{"n_layer": 8, "d_model": 160, "n_head": 2, "n_kv_head": 2, "head_dim": 64, "d_mlp": 448, "vocab_size": 8192, "activation": "swiglu", "norm": "rmsnorm", "norm_place": "pre", "norm_eps": 1e-06, "positions": "rope", "rope_base": 10000.0, "rope_fraction": 0.5, "qk_norm": true, "attn_scale": 0.125, "bias": "none", "tie_embeddings": true, "parallel_block": false, "extras": ["a smear gate", "capped logits"], "init": "uniform", "init_std_qkv": 0.0453, "init_std_o": 0.0, "init_std_up": 0.0453, "init_std_down": 0.0, "optimizer": "muon", "lr": 0.00764, "beta1": 0.9, "weight_decay": 0.0086, "lr_head": 0.0128, "grad_clip": 1.0, "warmup_steps": 83, "schedule": "wsd", "decay_fraction": 0.891, "decay_shape": "linear", "final_lr_fraction": 0.0, "batch_tokens": 32768, "seq_len": 256, "doc_mask": true, "train_tokens": 247000000, "steps": 7538, "dataset": "wikipedia_en"}
Each number is 128 + 32 x the weight over its row's rms, rounded and kept within 0 to 255. Layers, rows and columns count from 0. Numbers have three digits each. The size before them is the row's rms in percent of the matrix's.

# layer 4 attention output (transposed), 128x160, rms 0.093, rows 92-127, columns 80-159
095:107077130145059102127116156062139114087133139167092135110102159128053171115084143112161152121057139102112094122143101164107131088063132078061145114145121144071166146160068117152129160116119167103143157119139133144169179142141181109084155141
100:158134135176156048097137135106114126071144121115172131166064103113106154097170097147108164116143156182099157169184155133092066122153153119109115116169109119124117206201123083154097158070125095171209121120083190128132177114156161101162119145
106:123096152156160155117131153118162147063167136108137114122151157139116149092075130127084162182138108146089090210117126139172111128135098148122097124092114160148157056202087104129123091112133087176105124073094058100144100121074132147061143098
095:133127161117179102119059125102131105113141127094165113120123170133119073101127093177101113122144156157053146101090139103191140106108084140148178153131158105139135156151093182145128166161170077096071090140150098144165182144115092168150059101
098:130154171136158122104120178093131122095138158148120138115056123138173101119095110185099152143148047118188146132122142179176105135122094154135051122098056135059093138109092106100165156138132173089180092188152126089191106108176112116173164131
089:103138123118109145131067158129178147173117095109134153086187143079108140136134110120114132136064107162144152126110167093119126112116180150170104133148177078128192108123120151111138078168144096132197166074108185142127137141142145162125120183
099:149168117186142086095135069100156130136151148159123162223101116192091178092118124096148112099118173110123123094134119100176125147208147111113108151096164092118123154133130071151150103128183123133091129150128108098182110182086148083145115161
101:147116071142144151113105152108110139114165142112137179101084095114134139140061115111074142117118127160129127130120123075179166155037208089155113145145163194180092109111171154128162102132120137110149103165086062066143111139047142149153127116
096:138103186092200100134137106102123113114160150097130063146114121127145099148125134111145130172152144119134157141167122098142102114148115131136150129136129094126152155062126098098128162085169115144115167082124135108042132193093108130072142077
096:098172132146154143067125081148134118164085131104123124111096062120168149091144135142094146142146158158160131136103160122093136097141076111096153181159142163127039154141096139166096118106123079108213134105151094134083147128156195089122110145
099:099069150095141136117102163155100118090154095090148129084090069155129111129110104117114091181160108109111128087190128091191122176166108123145105141098175145100094128092118168187089153164123103082181124097110116068125146131130138119135148132
100:099135054139121107157096090087164133148091103121112166167144077076114148104092086148061157169138134152146183104089166077183100126108056114122128099143133139085126166116081131135194073109181175102105112157132130128131078138207129112103085077
103:028050151159131103115128186108120089080122150085133130126120150113140115141106200137125093105105058152210152122056166100105125135107147125185115122184129145192112117162195158093090120152091131205100152121119103108112117176154087167133157101
094:203128102101127151116119138093160104163090144095142113097073107129102057165171096060074130128099166141133127143142131132118127121166135125157071123150114064171167083109160135173097069073113138153190159135173171111086105087115085122161126114
089:147136119147118137159147175153148078173138168129125121114118127097149133093074172117065108109149179087140148142182089128145147105187101113099047178115092107123107148152096096167179100150137061158152153117163116150146121113067076204163107158
096:163174087122089114104145145116181138148092102140192140114144144197068077115143103177121116174118187080123151112130157123182183130134135153118111118110092104143139170189145137178117153150105112165030145151152089139106087144211121108121135169
102:080143138131159070106148130130102147133167135144096105129109142122141166115116161151130155123149033091173093184138145075191163086094100128135110110149089084150128136153095122107124109130110121057082143174084141111142105118125086143132116132
101:125098160143124170132128100179141044089126125110169158116111051152132190122142101081166175094187110182145035111167133128137097119117151143104134133156155121129124131089078142138102099097122074083139096096151117141126064141118121124151170124
101:146200119110155163138172122113121093156129126150175127149162127116167011104133145109142139164146126153070150116124124082218134138153106190116083147123135129135113122093114147127116157092098165114135178127129181053077127179133151104134094160
096:112120122155108069105113151159141111180114126108110054095167095153088071129048111110108144171134126126071118157097145105088130105081130149152094180170116108087114178136114147092098097139131179145126097116128158139115111107138166172182180113
105:100109122119136120107072114121204204172123078112074127142114086112127163105147125130121115110151109201161079137063124126158193154095114137163146122034151129136136113130184143123150185071171139126151117090149146137120106121167125096095195136
105:066167174174166183111137113102125116109101119130124145113118131063142128133130079112100127109118202154143102156153138133120111144154085081182133144123151130148137166122099154171058137126145147136138149118136056160152113125163112169137115167
105:129089128156138168172147118102122117139142096164104107144129211145145127163086066162224107114161183151146108090132179116095093052125134097118090142158091136133097150115157070134121095129123128068132126167116091139138131131166125152111139135
101:089193119122128168130103110144156120138128130090098146140076130178146134113174122097164126150140135112104175188082160135079154160195035077114133100106121138113135175127142095099098141092079122101149134169111146124134147138129112148076138112
108:139113124068139132104167146102151074164146108153173157156084084111140145089127109121149125126089148119113147130160053109127119146131130184155140170129132132076110157123106063096113155178107113109102124166138156108111148174138114088074128123
102:163113119131106146168169149087162171152131150125148062178145170176130137176188164122079118080173099143124138158095143144128120077123182120155109113158144159106127127113180111154178103205097117162151115156180159112117131100119135207089186124
094:148109169114117120137098185136109101117141192172151077145150184079107203115146128115115123055097127109129092072116171066103184137114121104165100177121119114125160128153075127098162092163128096161156141103156129156118136127122155079120148140
107:097163156146164052149124133089162178149122139146108128150143158134098146100114114130035124078110147107125156139141127104139153094186068120096120104157101158156085097106133149155075153106115125119143132139119139155108096134172189127168098113
106:213184138162162156165116179099124154159114138111125109138138119084104109115108159186121053135152111108148129105158075113092203094099135092127089119199173134121153122150132114110123146142148102059110117115115181165082143112160159135128179105
106:091103127137162120098163129107138097134165125114157089087147101076151131153107119118074100124110115111125104128119147120062106111139119135128167090158171147095138164134143053137101123064166103171125166183131015107173121080079084122137138117
097:121121198110080159155152135101134125141147152124171115160106113137106110141151134106123168158138131125100092158147130139178161153124109076131133117172080209128158117126115157139152155146114129123217129128108142153135087091150141162086154156
095:108133144096177100112085170074182068128159131100103116155143114132086127102127171153112085138160102124131137153156096151134142178163133118117140127146136136138144108160123148122106142148175144131167132086127190145103114137080174148125172201
111:080149143054149102140203130142182084135138073118157101158139088205137113137161100110115120113116151114096193197144125125155092109123154072158095129140084102129132106100073120114086136159085133113141094142059094156129135120131146127118167069
098:130206137089139167168109129089145133085126100109162096113061108132110136139137150167108110069152092111151158112107090124136114139116158169079136148104107157160124188107119110139124133106154122212096150115115199106092158108126146167136129131
100:133112107179103122138153085156154133087120119095150130114112170119140122051145109104162096176140119095147104234166139079138152133151108148171143167119167168111091120035147171130117141112097139131146122070086105099142136096125102104075072165
099:141124128116125155159167119118098135168115088181143074116151110135153086139145121109134179105140169196123168071152156134177117118149152087187129151166088177120177140138205127153128115190045086147128155095133137141155119171170090111107154128
# layer 4 attention value, 128x160, rms 0.087, rows 93-127, columns 80-159
096:158146138128100201083105084108097160092077099129094139069183138128113146138113125065139099092154111132166131108127096126135092189163147078091160161107189132209142098138137138117164113124138121126038128116116128175108114084088091199110146143
107:102161097136150100088117119132120078172134108143142133113088086080053120089111121190133104170123163106145167124169137094165128182105112147102165132172142080117090158140125139108166141085185083166130131172162164122103148111129132100092112123
091:128132147102093156147167085155101096168150151185088114119121131070076142108141162136161094102160100162156124132096143183094137082065158084093157080172160157093136105111136087158158096131102113114163159144129104088124064141124155176087128134
101:115161101176183167165169179120207074123123130056093135131178175140157136122119124106137100145169122159128117125167114077165128165137129139096255175188120153174098125140188181172066130111168091126120136143132115135122131143108150115096126133
094:128131091104115100181088097146113132107115156138174133136128133158148114096086187165119146078163136124136095061183149161170105147130059103193082148162135189137090126136165103189129155105103118118096130117139174114174113130137109048105174113
097:132184102102087100109149119127127127171095099158133121112100100078205156131148162135212113165080120136128139133089167191071156081128151201091149192094098111129099148112157063122081139099093162109136124188084174145101107143100094111153144138
096:162109147085140161106164171095083107139098121136147130082159165136116095131171106118112123147144145121190083086110179194053121149111139208094092136107105070141168125160143108096164105159103094116155100060140104135131117161216111134167136160
098:115145112147120162099138132100178125172131080182139149094143132117049178127117149145093128075079107142142110138092147097090142157145124084130109071141119141135190111187160131129096156133109139136159149123157128174095204191134166112134166168
102:167117109171078157090072109169132171133117124161100140179133120119114120148132127111127140111089107104089134129135141126170176182130182148102125132120116107092153179139167153103172112147113153177079125154162177165155094126148113126068175148
099:134083096163105153070101041139104092143120140193140132119130173082096104141110166105083212144115101126129131141156128198145121172122127117121113125153081118138176165164086139155201103117127162138130124117144098142085115093179123134128046080
097:098143100122167160143125130147132155123135144116120118106088122140151148119172150132094093173117052109144133088103104115126139151129151143141158135187137210106073094114096145167067102146120096189136157139117096104226117165141115145136117136
104:104157124101092141150130093193170118156130084157159157083152061164151148144153092100089170148136064209108113073174126097153160106148072131091120116101128113114165131127112182129191098177157084055140111108079066107137131076131148101112121154
098:096125180061152129176102098128116094083130088127056136127139135144089144125159139064091128149189101109104146128169089132153119133086115120134154197129114165157200161145131152112136117164131105084139078126102094124139145154177129137146092167
090:150121156086135162108127099136188164103117061151139133169095159131140191078117077129208064148111134146128088237080132104132107134107120113152150158138172122180128141122159120149108146103175152113102142158108072117151103065119166068124128148
094:088109113117135101182156134206113164122157161157079151169130106151155148193187160120205125143138168107160049102136111089083122104125133165138055091116139108146098118113132147140155146137142132116126151191145117131130141141106089106150096136
107:121148119112109148091138129134129110096114185130175151190148154195134097076166142090093130107164122104100127152145141147104136105192120167120153154080124143060171163132178188161088146104112101140134080091145138160153200197135151140103143067
103:074071131140114136066093136142154181145118086141143120101084150108117129091149099191103134107113177193116123161142139205105077154139142087079130115115122102151149171143115093148190145182144151190097116175110184118151117150063112135138098118
104:160092161048148118151146137092139135134188180151047130118110160157155199158140142102106148170139127142133114139157103155054110092132151153104135128155070171194182121178138144139131124163144156186120114135144120137153173143086145146124123093
098:147195163083136133104226103138112133068120102177135112147106166112173170144177147116126185119134149102134143132106160109177202179161155092079123087147122157151177088138111083087139156129105096119153158104152107083140166139140115083085092111
111:113158143131082172160062096143148093162161192105101077161100112102095119115105115169163177136122124107123172134138096139113096167238102139093107165156132080115093083099083159193081119116110136126159135156129061090180113108072101141114073090
095:122144085119143091139113125111149118130169139162129144160092146149083177060164186188130165239132119105102134147134187173133065092156098090087140137127135121103117069120102117081171109088112074088121099172098123145190111095147128074132164120
109:154140138120110112109136198159142126159166105081114140147113135109146184108103127115127105165116121179120096124081153120095082161121122117106083157103114094137090129123135191115099153077139160131143110110131134117160072079063142141141126115
105:148139159144077098136142107078102129112119110079146130140155131140122129091136136106126131156104051183134124076152121119105148140140184166160181211111092174154134048133203137179101111101176123156169148111152177192147100121112134067151173192
093:181054137125136152082083125150086110091082087113127175147147090128189101190138175151167088148168111189095104144111144204133115165150106152065146133170077137144135103147144113120143124105124140091131107122116183119123171105105138100172123161
108:109153135155141174089118146206102113103108156128114097085137119101136071071131070132133133193148156116110117127092089080129168119103107142192156136142139099124096131142132183094115155098079161175168129113091069164156075082120187104120108158
096:154188099161139103073135083191126155144127084124136140130144052177149098120111136123192136146169154132121130150078143113156119104081113152124128122121128127108094069115116173122139177104135128139104072123126106114189126114126106143125104140
104:165095082147136151149120063164146165110129144147113109118142120137101134137141094162153137101146101144080106155071143153105094130095154150211134171120141136134151085095093123127150152134104107125184114152142092072121097119168096165093165162
108:144030093101134167190147128091095096091152102179142122085108168145169167089096091073134127127120134121138088144085158088172093139081135131134156168108097167171140115119075127127126093132105144177175133113128104105146149143131148141172089127
103:167170176082115071130131100089113143090141164143088116153107176117131079107152108177142135123152134151129154138058123139124143115135101148071098129124093163166079130212109147107131115126134145094091138139116105090125145118152169136108141119
093:110113121101112179066084133154153117126120091097066097100161174120081157130197124173161136150113192189106141131141094080105100164110192118128142144145111160129169157141162131076104138084167110135137098150135096180097160079136163124114103156
101:154151118132114174170109109131211109167095143099133068097100111147127173130094107147129133140133135118133123128136119133150175151167094130185177154152122117116197115109145059103204132062112056137127163080099128150135154123148152126189181105
110:109178117148092158120103174116147096097091101129125184101156166091162156150082173181066151153110140154169127129155150183135141165132047102092155106147126221126114108178153130087165147091178108183121109129163127103107142136090123100110128192
096:210057108182179108104096139138139140192127108128075167145092180128182196089122141108151189110153159131146098112148071138099112098134142084182137140124094130133093131058123113149198058117131135128120109175116089157150133138122070117133145122
110:107100168132083184130111099154113162149172178172142078130122114146124121119129116167090184121104097148133165090127152133114136111149112135129168072134123115156159079118122118173155100107177106153116124149167132136113099063126092145165109101
100:112098112114089158067136137193132129080135138075162178102126095107141142140062144138107068137175144101089089138141056107082076156081121156058104155148169113138091144122106131097135154135148145115087126138139163120145109083149135127130107098
# layer 4 MLP gate, 448x160, rms 0.113, rows 0-33, columns 80-159
090:154132193077120132117162139107092112144135143120114097158136098099175105104106088154113148157170169182149111062048114094120122106143161140123132091131113126073136109152144130130121090090140159077110129077100113124202157139094120112184101074
100:134109130103173145164109164135139118055101108133093124081162127199092100094082090134073110123189155137138145070152114120100127099135160061146168113136120141137083161139185109141108133120124083130080072090145149098172132108047061148120105139
115:145142085101116182138129128150119136099171159166082167130155125177104134113160132071109139152192091144111147137113135101149137152072097088116113147133153106110126122174166133156080159162131192126079150152142139147103095105121151099112195109
107:061177152116154083133178144110152123125155079174051137148157099162108147145128137105118108154149121124212153197162175114112177094124181138129119149212105121133042150127205135059175173165153136124148150167123194129139120096139130133108078142
100:127127180166104130118125065203155116173147153122140115089140167076101114112101198091085113147103157076163112136143141173123138102108118160151130138133155193104126161113118085130177113140124132159128150093192157124164064132096186084137160052
102:144090136109132099072121139097124173141108126149179164156157185096074146107080136132111096103142166161160117175097122139110133144051109178129146184116105111095113125161110111040079056152121151062152108098113090128166089204130098184160151133
119:123184139108106161092116071124063135145138105137067216180204181103134145142163093117111096137186099086104120156090097135215131107119098130148135161119085151121181083109154104154138140129131107111121127120145118100155091098151111170079131133
102:113134145162118108127138112071132146011116111136173109110156076168109132134117091081114137131108174134125152147118116106077130114125114186060102138123157126161180131169143128120133081147186093126152083108123108089126127064117146127184155158
101:068083116143156180100116160158141163064138133097117183126067136117096150099173144086122070094098082115120105136076104140095163124113173097082172155092127134155131116097156163190155115162117125069149178141176138126110099137121121130098126126
090:175126122121137189100176124168171126135224157098079086119146145145109170115204087161142137127145097153135131153074092149177117062104087172119114119151120116150173131114117110152201109163108113136143122103152102097067130109208089162119134092
101:095116124112039144105113123146111077119092129128173207110135124112110108109124111145196087102145119089066089145133075059144112120094170140163125102149124140151147187120187143126165110142064127135135101121127137119080140091143160079135137132
094:156122145141147092135154150151092165145202107144112155149118112078115112151064110125158098125089115079115152121111119069127094115090143066114139127204138079150186061114099127116184112142129106122164094136182125168093133109108106100144159087
097:141052134085125103158145140120153128114082163188124141127172105151148149162153131138107071106151133059140153193142123148089081042084072208131131148178087142027125130082151129163097138133157161147103134149021109145138124076166078115147111161
107:093158067130094167134104130048152166132122100087139126160166146147159123129114095143139133123113109157096144140126107120172169121219161128128121128112147185134143133092164181126131088109193079136133107132115175106104161117101113156115141104
106:133078135155073131087146151106164123090099149148077155124150152134150146123038115124129158144140105129160072163115088115123187135134126161128132204117126128125119137118145110162125092110082158157070128148164146177124090113165125039185153140
097:156121111059099147158135099091095147111131068131170096145129182116076090115128135089154129117149151091192167115165125165070164067132207126139136122187155212161073085124161109157104144133128106092174120149108150139125135124144102097101099099
101:102082164110129189173169083166162122114133123196076107156166174164101142105131159076136124134127195178092127098106147123151101169100194166153103114149149120213108147134150162105130177109122176132069105137098126135117116090036105084122127147
095:089147079184122186094145120130155152105124125137116107128174129200147161140060090135138140081123088174161181164144150105138139120090165107155085121148163174143143146119132134118091095131161176060170113126103136116181138156162139137102123120
098:127150142165143097190154061118152105128145121134133111126149102169079167115089132132107119128096137089068100155144183114124152124190226120165075076066130077116176149115184170095146082144130087099082137080110093122140153210125100188141157099
101:054157142150114075172099095090111083126153139137117197120111137135146141152088140084100151161094164121070120102126156143101218174140146127146123121087112158132136111124194055110152128106109171088099110164089192140076127144127134140086096165
098:154099126139157137126146157112150085121145125099106123094186090084171074118119122163098095144083172166142169142096132129144174169122084162153126187128061148164146105187122138122141122154128080066143151103142137205103139158090160174141137176
106:076134130158130133137130113087121155129137066158133194116109125101117179121120161183185051135172099136123122106126151127119105130087201120088120127143158097138172173112083106138117107131170129142182136104142072132166119138122110144075091065
101:128164148105144134116115113092143120105103121118152181175173204092177155169127137179070090153182106149161172111122146106146135132163100125127091124153124141092124148143127146101102104084138113082136145057038190148101089091138147160147138124
100:088203141123111124132123146172114134169135170109194171110067151101117147089154195091093145132092171084175154125130129111160105117137119139168118085146213173134079162152132117169166154162082126116143134076106138143086168074089127104124123110
104:088186127142157074171102126176160174157158140156163129100137123086101145131145171194173101127141124176149115107157164193105137109059123074094100150093119125151101141118113103102110133132149135116093130152108106153144139051129084130194093156
108:136091098092122114125120174141092065197071158186122103099126100121125169090110110135159154103161186142066132141117104164067132146114133070143148131078130053160112122122185221104119151143105112118206142138121149129085107167145121085129097126
100:108119173127184114148150191119141160145097180129146147086138164140064121101126143178181169087101103139106124147089120120077141114100173111146143074139123117140113142119117126134154151137121152075160132162089133169089169086165164131084143165
091:114082109143102127127120166132113076116119104210133139157124133085088100140136132087172145100153177150167069080111127086114130135067064117140102078129115104116139135196099161162171112150133129159134108170106102124077131133108120125216107095
094:126113162188099158128124093122113192095088129143030129203118174162129157126102114121183126174098091098101117100158132172172134118178098105130122146122156067100205073108110162116081031085140120130149123115151105155162141078125115101119088158
109:123063120082102070107183052144108138085076090156137123093100127076143149182114104163155093126080185112176111117151119137117143086132136163138106196082093146092181157143183171129121114114101107092111141151157105127075087103147150142117105139
094:137103148065117165157173111117066143103127171143166143143081110198231127122134142171125142149126108134109144119055091103191089142061103091172078144152161165113089129146142137124179149118128187116147088144222154109114204117162126118133087163
095:173172174095113104112072096125082125055105134141066171160145173068137149102153141120153180121205159117180145185124103114124111113122142145080099135106091131098147148153106168127125149141139130141128118154081109185128100088061147099149106171
111:171125131111130153124086086133082172140076104085097133142131113115123122166095102106115146206167186129090063167114177154156071160111118142177104111067058086156157128106144117125175148102097140161114103098104169101155156136198137152151149091
091:157151149108112152146093179123096140110121173123093124070126059084163151108154170131135092122125131126129138213214138121093147150169111134074119099175123114146165117119128137097091136147120135118137117092107162083081163173066093122187097124
# layer 4 MLP up, 448x160, rms 0.118, rows 0-33, columns 80-159
098:104152117165153089124132131177144164095095093118134126079145114137121144120139182186189092140124115128117173081125131059133091121144115159142164141151150088101123079125117169162141069111125143134143153073128098134147109122098068087081097121
102:085110074158119184130136093129191149151099084148128162105200083163127105117138100144132099112166101123130086192174169141083100103153138126089128140106122141125182143111153143164124136139104145130129138075124162091158189094133158165112062194
112:097085136140141119180154084060089144113098208036167105111154040101092146181184140119122077095103096131139099096196142090107113128113101137122131081078089128101186148158127143112108088087160145107155110073091110169110129098140151133161070163
105:065151147129168106141112194093136135159158172191100081117138110112077141154186106106131114161103125082169161176121152132128101144152208171213115157162078106154071144147127091112094189149156108130131109104125144119167120129152139071102124226
095:138164145175118134116139141152119144160155154109143163077132140129098100166126150132031141181143168109108124154165114163148099108100101136106179120162125096153150107179129076150190098139142079170149151086170143074095089150112122119136155065
106:144194154117093125131085141155116088090161113158102097155082089146195126110182080113166117058150141158212141138139182103108127131168167131139123118120162174134172122106109123155198094076130133145151067127089162202126148117143117125141120112
119:149169111121140144174158100178168177067136150160104199178156174117085113125193127127098073114154093096138134179081137085246162146111113107140129151166099134128166067071082135144111116168167132093092106118151122133140151115095103133127135111
105:142140152135178147146160112117132191109102094151186160119141130138143075056172134162050152092134159173097170116171115155106092109075156144130156156110177154157161168100118144132104119120091127160156080070184141125112111130086216142162132138
091:136179069159157128080136105103131142097124103145176083140120108138087105111083102208076100196106139073090139152190118102128117077139129150091159173143166094145126140169083099084121137043133146150182113127162087152136117123101158112090121127
093:163153104107147126139100168095171146131164099170057169109097102100169204127148193065162123069165121052113095124113108096171094084159143179152150153126144084121096139134125147109113109071149102109177106142187088157159093149161064135154145125
103:181044113073123168152123104107156145094114146169113169167116089113113135150083117106107091118122119094118136149148125177142139072120095100148103160155117097088087150065151148145120056101122138132165086184089102116109090129127131118080105061
106:157131141152138106114081157131113085181133094150100116162133133121100159152098151121132087150143125156126158181113157150127105110086086144083161147106137147150169115108110071115140135140137085150021207141089140093155040107148042102136116138
099:148122162104169135187135118168129067111126169139125140128131128167170213134119106085133123186171138177137149158133170115056118167156119154152139117179070146113209118144146151148086121120177064159134140168102156123100113174169043095124111126
100:144119151129119184122123050104091123167166090135075163076129187130132139105130097115141158163102119143161149069110120129189113128108105107121138163144124088115089174179114169138120130151104145123140175203161075138161050168120125143106128140
101:138135113124124125141157130141077140166145142163162162146110102160113081125179169170095100099107165094133144082140158151185141126135092123153146132120085111098076074107093164037120120148124114137185162127062165122136114185126108166149076158
107:166132132115108163119080143100144114133078107120098129120187099130140183189101132135146118131176080064134174179155163108145124123070144139150126188064125120113154162130143090100130172130205110133159124130067118068057181159115099154136139083
098:117091167110128090074158167140140150114140079124166080118125182122079089134093139114097196117105098093161097079127173146123144166116130119125137196132196087174075162135191131199132179113112145145067170120146170190144080115138160115146103143
096:157117049127149127079064132102120131157134167101118147073113197131145159138089158089136151143122186134197106190155126151122163133135176169104101077222146149091118133145146135100090118163105111074153079133125120162160163084138147158124132134
101:107153134084171111128144147091187175119111130159108121098159117108156103136164176137160126105104095081151170112084137093142160102107112104108126119121131178163129163134121213093133152086126126126118159142141190162148108108115111091147110095
094:121154128105093155085161156108187099147092116124178117146172138104095121095112164118154085121154098088088145079051160140089143112180120088165103103098171114147131122123136111136120183117138135204093098095108109103100124114182199085065109133
105:104088102173173107157187126132122129092144111150145118117083142160108122149170096115198055061109116177136141140107194183162155085137128073125170162161152117182128099118122139114114053178148168153200086097102101095183159135115171131129118069
105:168137121112168108113153152092112068185164151126133104092170147142048171151150150144090173114124151141154144135149167115100129165096097214125169163122111151157098117149103116131139139081146131099133130152136201139137133181111202123094112136
105:099085142154117157074168116096101126125102132149124138047135155073136123087087177160151110129114112091138135099147131161139161221106118145145149155090079136109107183133149117174151128156124122141133136176133100082178121089106179135119098172
094:123158113096045090133175116113167120127115115073134171124073095117179120095125147161102118150144145118173105170136199140143134127065153139147177122175136098096108104181138106101090115061127105135120154096144188145153126096097105111103117134
103:154134121165099130090122163099094188114142120121117167074103157183139105066114098107130099108093095125132146115121134143141123171127083114134133147147129171116182082102208165145163192143117161164151136170085206097150124169057130092055118091
104:121166121125146146121146119127209162161153121114135117197114090149135080135197163137129118091100126118110160103120158157075113133104165132159117200117131135124098119141174131161136165180120080117101164081127119156122101163158096106139078130
090:113113111063029146073119102132176089123098101091106067168152161155109088125157096066099154123113068120166109131108167053130130127146160120117155127174140140126083156140120137098190159149130147141123121151178129169096125117106134128141145126
095:094084139076095049133094139130077127079149103065125129164116168133082054097098137132159119122111119197177063083142121095120152117123116162099127129114115135139118151097089142129141097116055114169110128116134128110120128152093179159225192162
094:126157151160139141171165124113110108082114191102115094160086120133111198105105187148126144097146145125200123146126160124095141130081175155089068155102112158090105194165140082126123128165094154050103175114124165164097085123125095081202156113
111:116106130162201095113111093126142135161157102050156126178143134146052047109146100069153152097115092111120103065108141116158148151127132112116118121092135110110122156150153130134108112125123176123126110129116143148161109152186149150133139137
096:125096131124124159124153123079138105186128182096158145137117135120182115138152184142116188141087095117187103109074120125161106129071164081148107043141125155124125159126121134138226165155135130158118081139222138120144133124116156154148117204
099:178090148154131129165077113192123155102176157117071142158127128118163078054107116150145166082129173103101161167142132135130109147137124108098146141165148077133192161157088119056100135078113066135180109094111165146105127116067119135174184156
106:144120190087106122161082131131132107156103138091123113167142111109148138137082073152109119130114166133110083158150119127179077130110106131138083101127131133107126093120122086118161128125043127137072132058121183143119144111146114162124092119
091:099091112145062168112137115135091146135120153123120128149135132125135121130102102112112105124079128099172168093116113107103120170164124067104147165134157087108068160065163119133178161170109112164160109060092132149087157134136179120103170179
# layer 4 MLP down (transposed), 448x160, rms 0.0375, rows 0-33, columns 80-159
094:136159152094137143122124120115166098135143140155135101127129136087121092074094138146130201095136162179130113121080117115129145159098089153139156065165103136081152169105230121147131160119119107159105140120104069181101162126156138065231150144
102:073119111119179172172119086148130108123115148125143099135152066184118085111109097100153168118142146091170086114110155148071113088121164118130118147169070061129167149157117177166130082182136138132109121050092149073157150171134107191126065116
112:152150172127172154163147141106140143156215136140208090129108104147075111107139119152128158147131103145148111138107127086098143128105065110160138177157065135085176219097081063089120128136121122122075094122104132190074085162129148155152136137
106:112147162078121097146097180128128080169137135132144114186096093117106086146168126125179158145119139126139142114107096183154090114116206109187096128119155132073099177069152140106051154162169150124108156056093150118122166130161144141050162182
099:094163128131125143116139167132138165155140116106089098100155151039137140075153159126137155089157099105079125100074123143104125114129167161083136079132083148085117164128195104104164179135094089096164159153154143134150170158127161172172139072
101:109124106082157151134173089118139072113171084130107145132069091111148160124098122101140138146081134095052106154161111092073159160197147144166158105112127122117090134100140128161142132097141111187162159116126080124130167066119153122061128113
129:162149122059183129087113171147155084109120147136163132102148130089064110113177092102160089092138075156148178155097098131111158132098109110155159129147109105133064128137176135123196155156165148176163161132124147131094154131108175109180112199
103:141077090131149176100105165051100096145146163136107164162120181120136052102081113182123108090109170162110104166180114134080192101070153139107134174127174120087174139160180106108167146131148143147139127058093142132091167108149129172129092143
109:084206094110161072147158078135143147080110115175155108123110169161127160155171134142135153157166136109095116100091190113142147151145135137130103152154099112116133128105081079142076154165165105108156157110158086110077077102074108121061154163
098:205129109149173111117120139112130147096110137128099081072169103078131122107121126153136092105095119088087149075158123123128182109101112107113106167173099136135115092102154131113053147197143136109147116139108136133052088095088146127143131111
099:158103126120141188132169114088128080092143140116143166094123104070178128179136135080146101077122197125113123135149135073133141122111127069112093044127120120118146167113109155138161050091109108100160141130066082119118179105115099167106119078
098:131120113150128098113123086161131160113130114086110149094121160170174134143138144178182163089123119081125113079159125116194165159185123136174064103161111073131108134148137127100098125097092164145198084110097089177104119156148159140077149150
097:129125119132112127140116157165155103187057196077137157145130133150167192145144193131206201167131098139154102110154102135131121152150131129142120122149103181088150109111091157092119115084133103124137116115122104157119054135142052209094109106
102:108105108085100138162133192120132195125037088109090122132152132116089091129129111084127120103093111126151153127142153092191079107154120072150139141125154087074155160126139155144138044156111135108101137117113079115135166153134102175066158079
109:140098071134084072157123096061128076135100110098123121168159152160128049138122127100145103183130099127129158151104140094131146132127139163191182176117124102130096150078126140094107071181110130165121143129099123156146086150101152091168100122
104:152203120084126178096141055144103096079056128124083100111109065174183155194084169117097121132145126099086120134120194118082127148132100176121194194137123137170161150125180118168094158153168118147144171118136131107092114129119120070106126169
100:119117136164153124157148156149127124107138078162114135169204177093114123142153111159089116142095157138174115095121195100115122126157087123170087154158149104185074152073144125145136137140145110188103153112104164155114168045128149122093174131
090:148119124115147130179186090099136126110068108140135140174091084132177106145181138079119086128175119139153104134107183072112140184121137111180157137122162120194121085155071098195162178116150147165140107138066186136108115132138080139133088155
099:128082129184090130083129148109102139086137129119122101098127119153150052145118099163129135101139188163147200132187192148084127086075080140108130100112117196151146148145158149114106130164144127124164102152070134138147105133103074137112118058
110:127167133120135108199158154095136136146156156183094145141148127206121122189175083097157175152176130124061099085148162168096176176137135158083169053097139155124179146212168104109124112133135178095130100140123109135105118138116109176141109145
095:112128178123154057153099137159135166165123184130127100108137087112107110070088147126120155184158146079133091127134100153109105129136089136122117117079144101077109096180121078157132195068127149147051139118168122148113071120134181104179127124
105:140083169152150172139106212140093170146154165145193093108107129088113129130119121157143148056163171148165139161122132161121110106076129082060170150087113113071152089124162171070135116149085143147119102128103061149186088112080111077084150110
100:075090113104137167138100122133145117162140121134131151197192116122138148113133189159171148187198138144174170169117124104169107119110168135146081106115133149111141175155095162118085110139169127102081100145123108127116085136123086171102124169
098:162160075099147183140146126117180100151087143046170143132046107090089094156057108072108162126086109045087155111189137128096131080165146140131098098108155215094116121152166080142141080131127168095121169114120107105105114126117120094106176112
101:087121126125143109177166168088135120113127113107096132142098140154194050107137115131106146106123144088062090155157135103103111158134095097155184123114112182131191140120106146119088106104116157073132082144141169081167130155114108153135153136
105:087108132056145113161084179098127123147120176102156123106095095158137168057177143105102100105043156180086116147119114133116118151116128178139147101099140141150146148136151162088115156162115104098156136093130083125147106129142106187102097082
095:135186144102146099138205123123074123105137087124103126125085186154109140135154151101089137141166148082134192081151119148071087152169110153114161152149191106113148095199123101130123081104166144105087116153096129142116051189117119130143092125
093:142122073153113049121153125158195106126113053140121153088163125168134162127162126123113159147123139165139108112125125200160128155126140146098115104062131142130194111091180077150104140101108150130153108126092089112181104124126099167161159120
090:191112117122153079138162167125108145143119091108092088130142131148121146143119133074107149120116168129057162217147121116141167187102220099111104097099192080144107115120100127172104146142154109100128126125134110095165110191165103174093145169
095:055143142138145142189150051157072105181120127082112074097139080121126104113158152081110121136070106094068141122149128062113159157106133121153165159128125155163164169111170104112128130108150153135141122119088128099084131138093115068124119076
110:138114108146151138073111110143095113114112123129152150082098112141128097135156163117065150084114108118151139135138157086152073160118160128141122154151124140083152102135177078201131133129130162139133072138157161119152140083080152169122083135
097:108142078116117125132122175132166123130104075192144108096164102108102151143146201116138107132070151142138087099169134081137197089137082078135109147127134130164098104132117176070134159158150157073098143125145073118126192075165077165125078155
104:138162206149120159112155137143125125152140067151141110069127152089084139132107113116145145115094147119122111173090088084061150203117095140119077140105203154112061128125127072088091123181108108109140121079122077138161117106215152110161093109
087:167165109118154112164165170168151107187189085176129100138144166089084151159127089145109119167155144115132090130113106159147124083126151160133112126174116131101116062181120135149094122115135177177077159183165087155206102095129117089052134108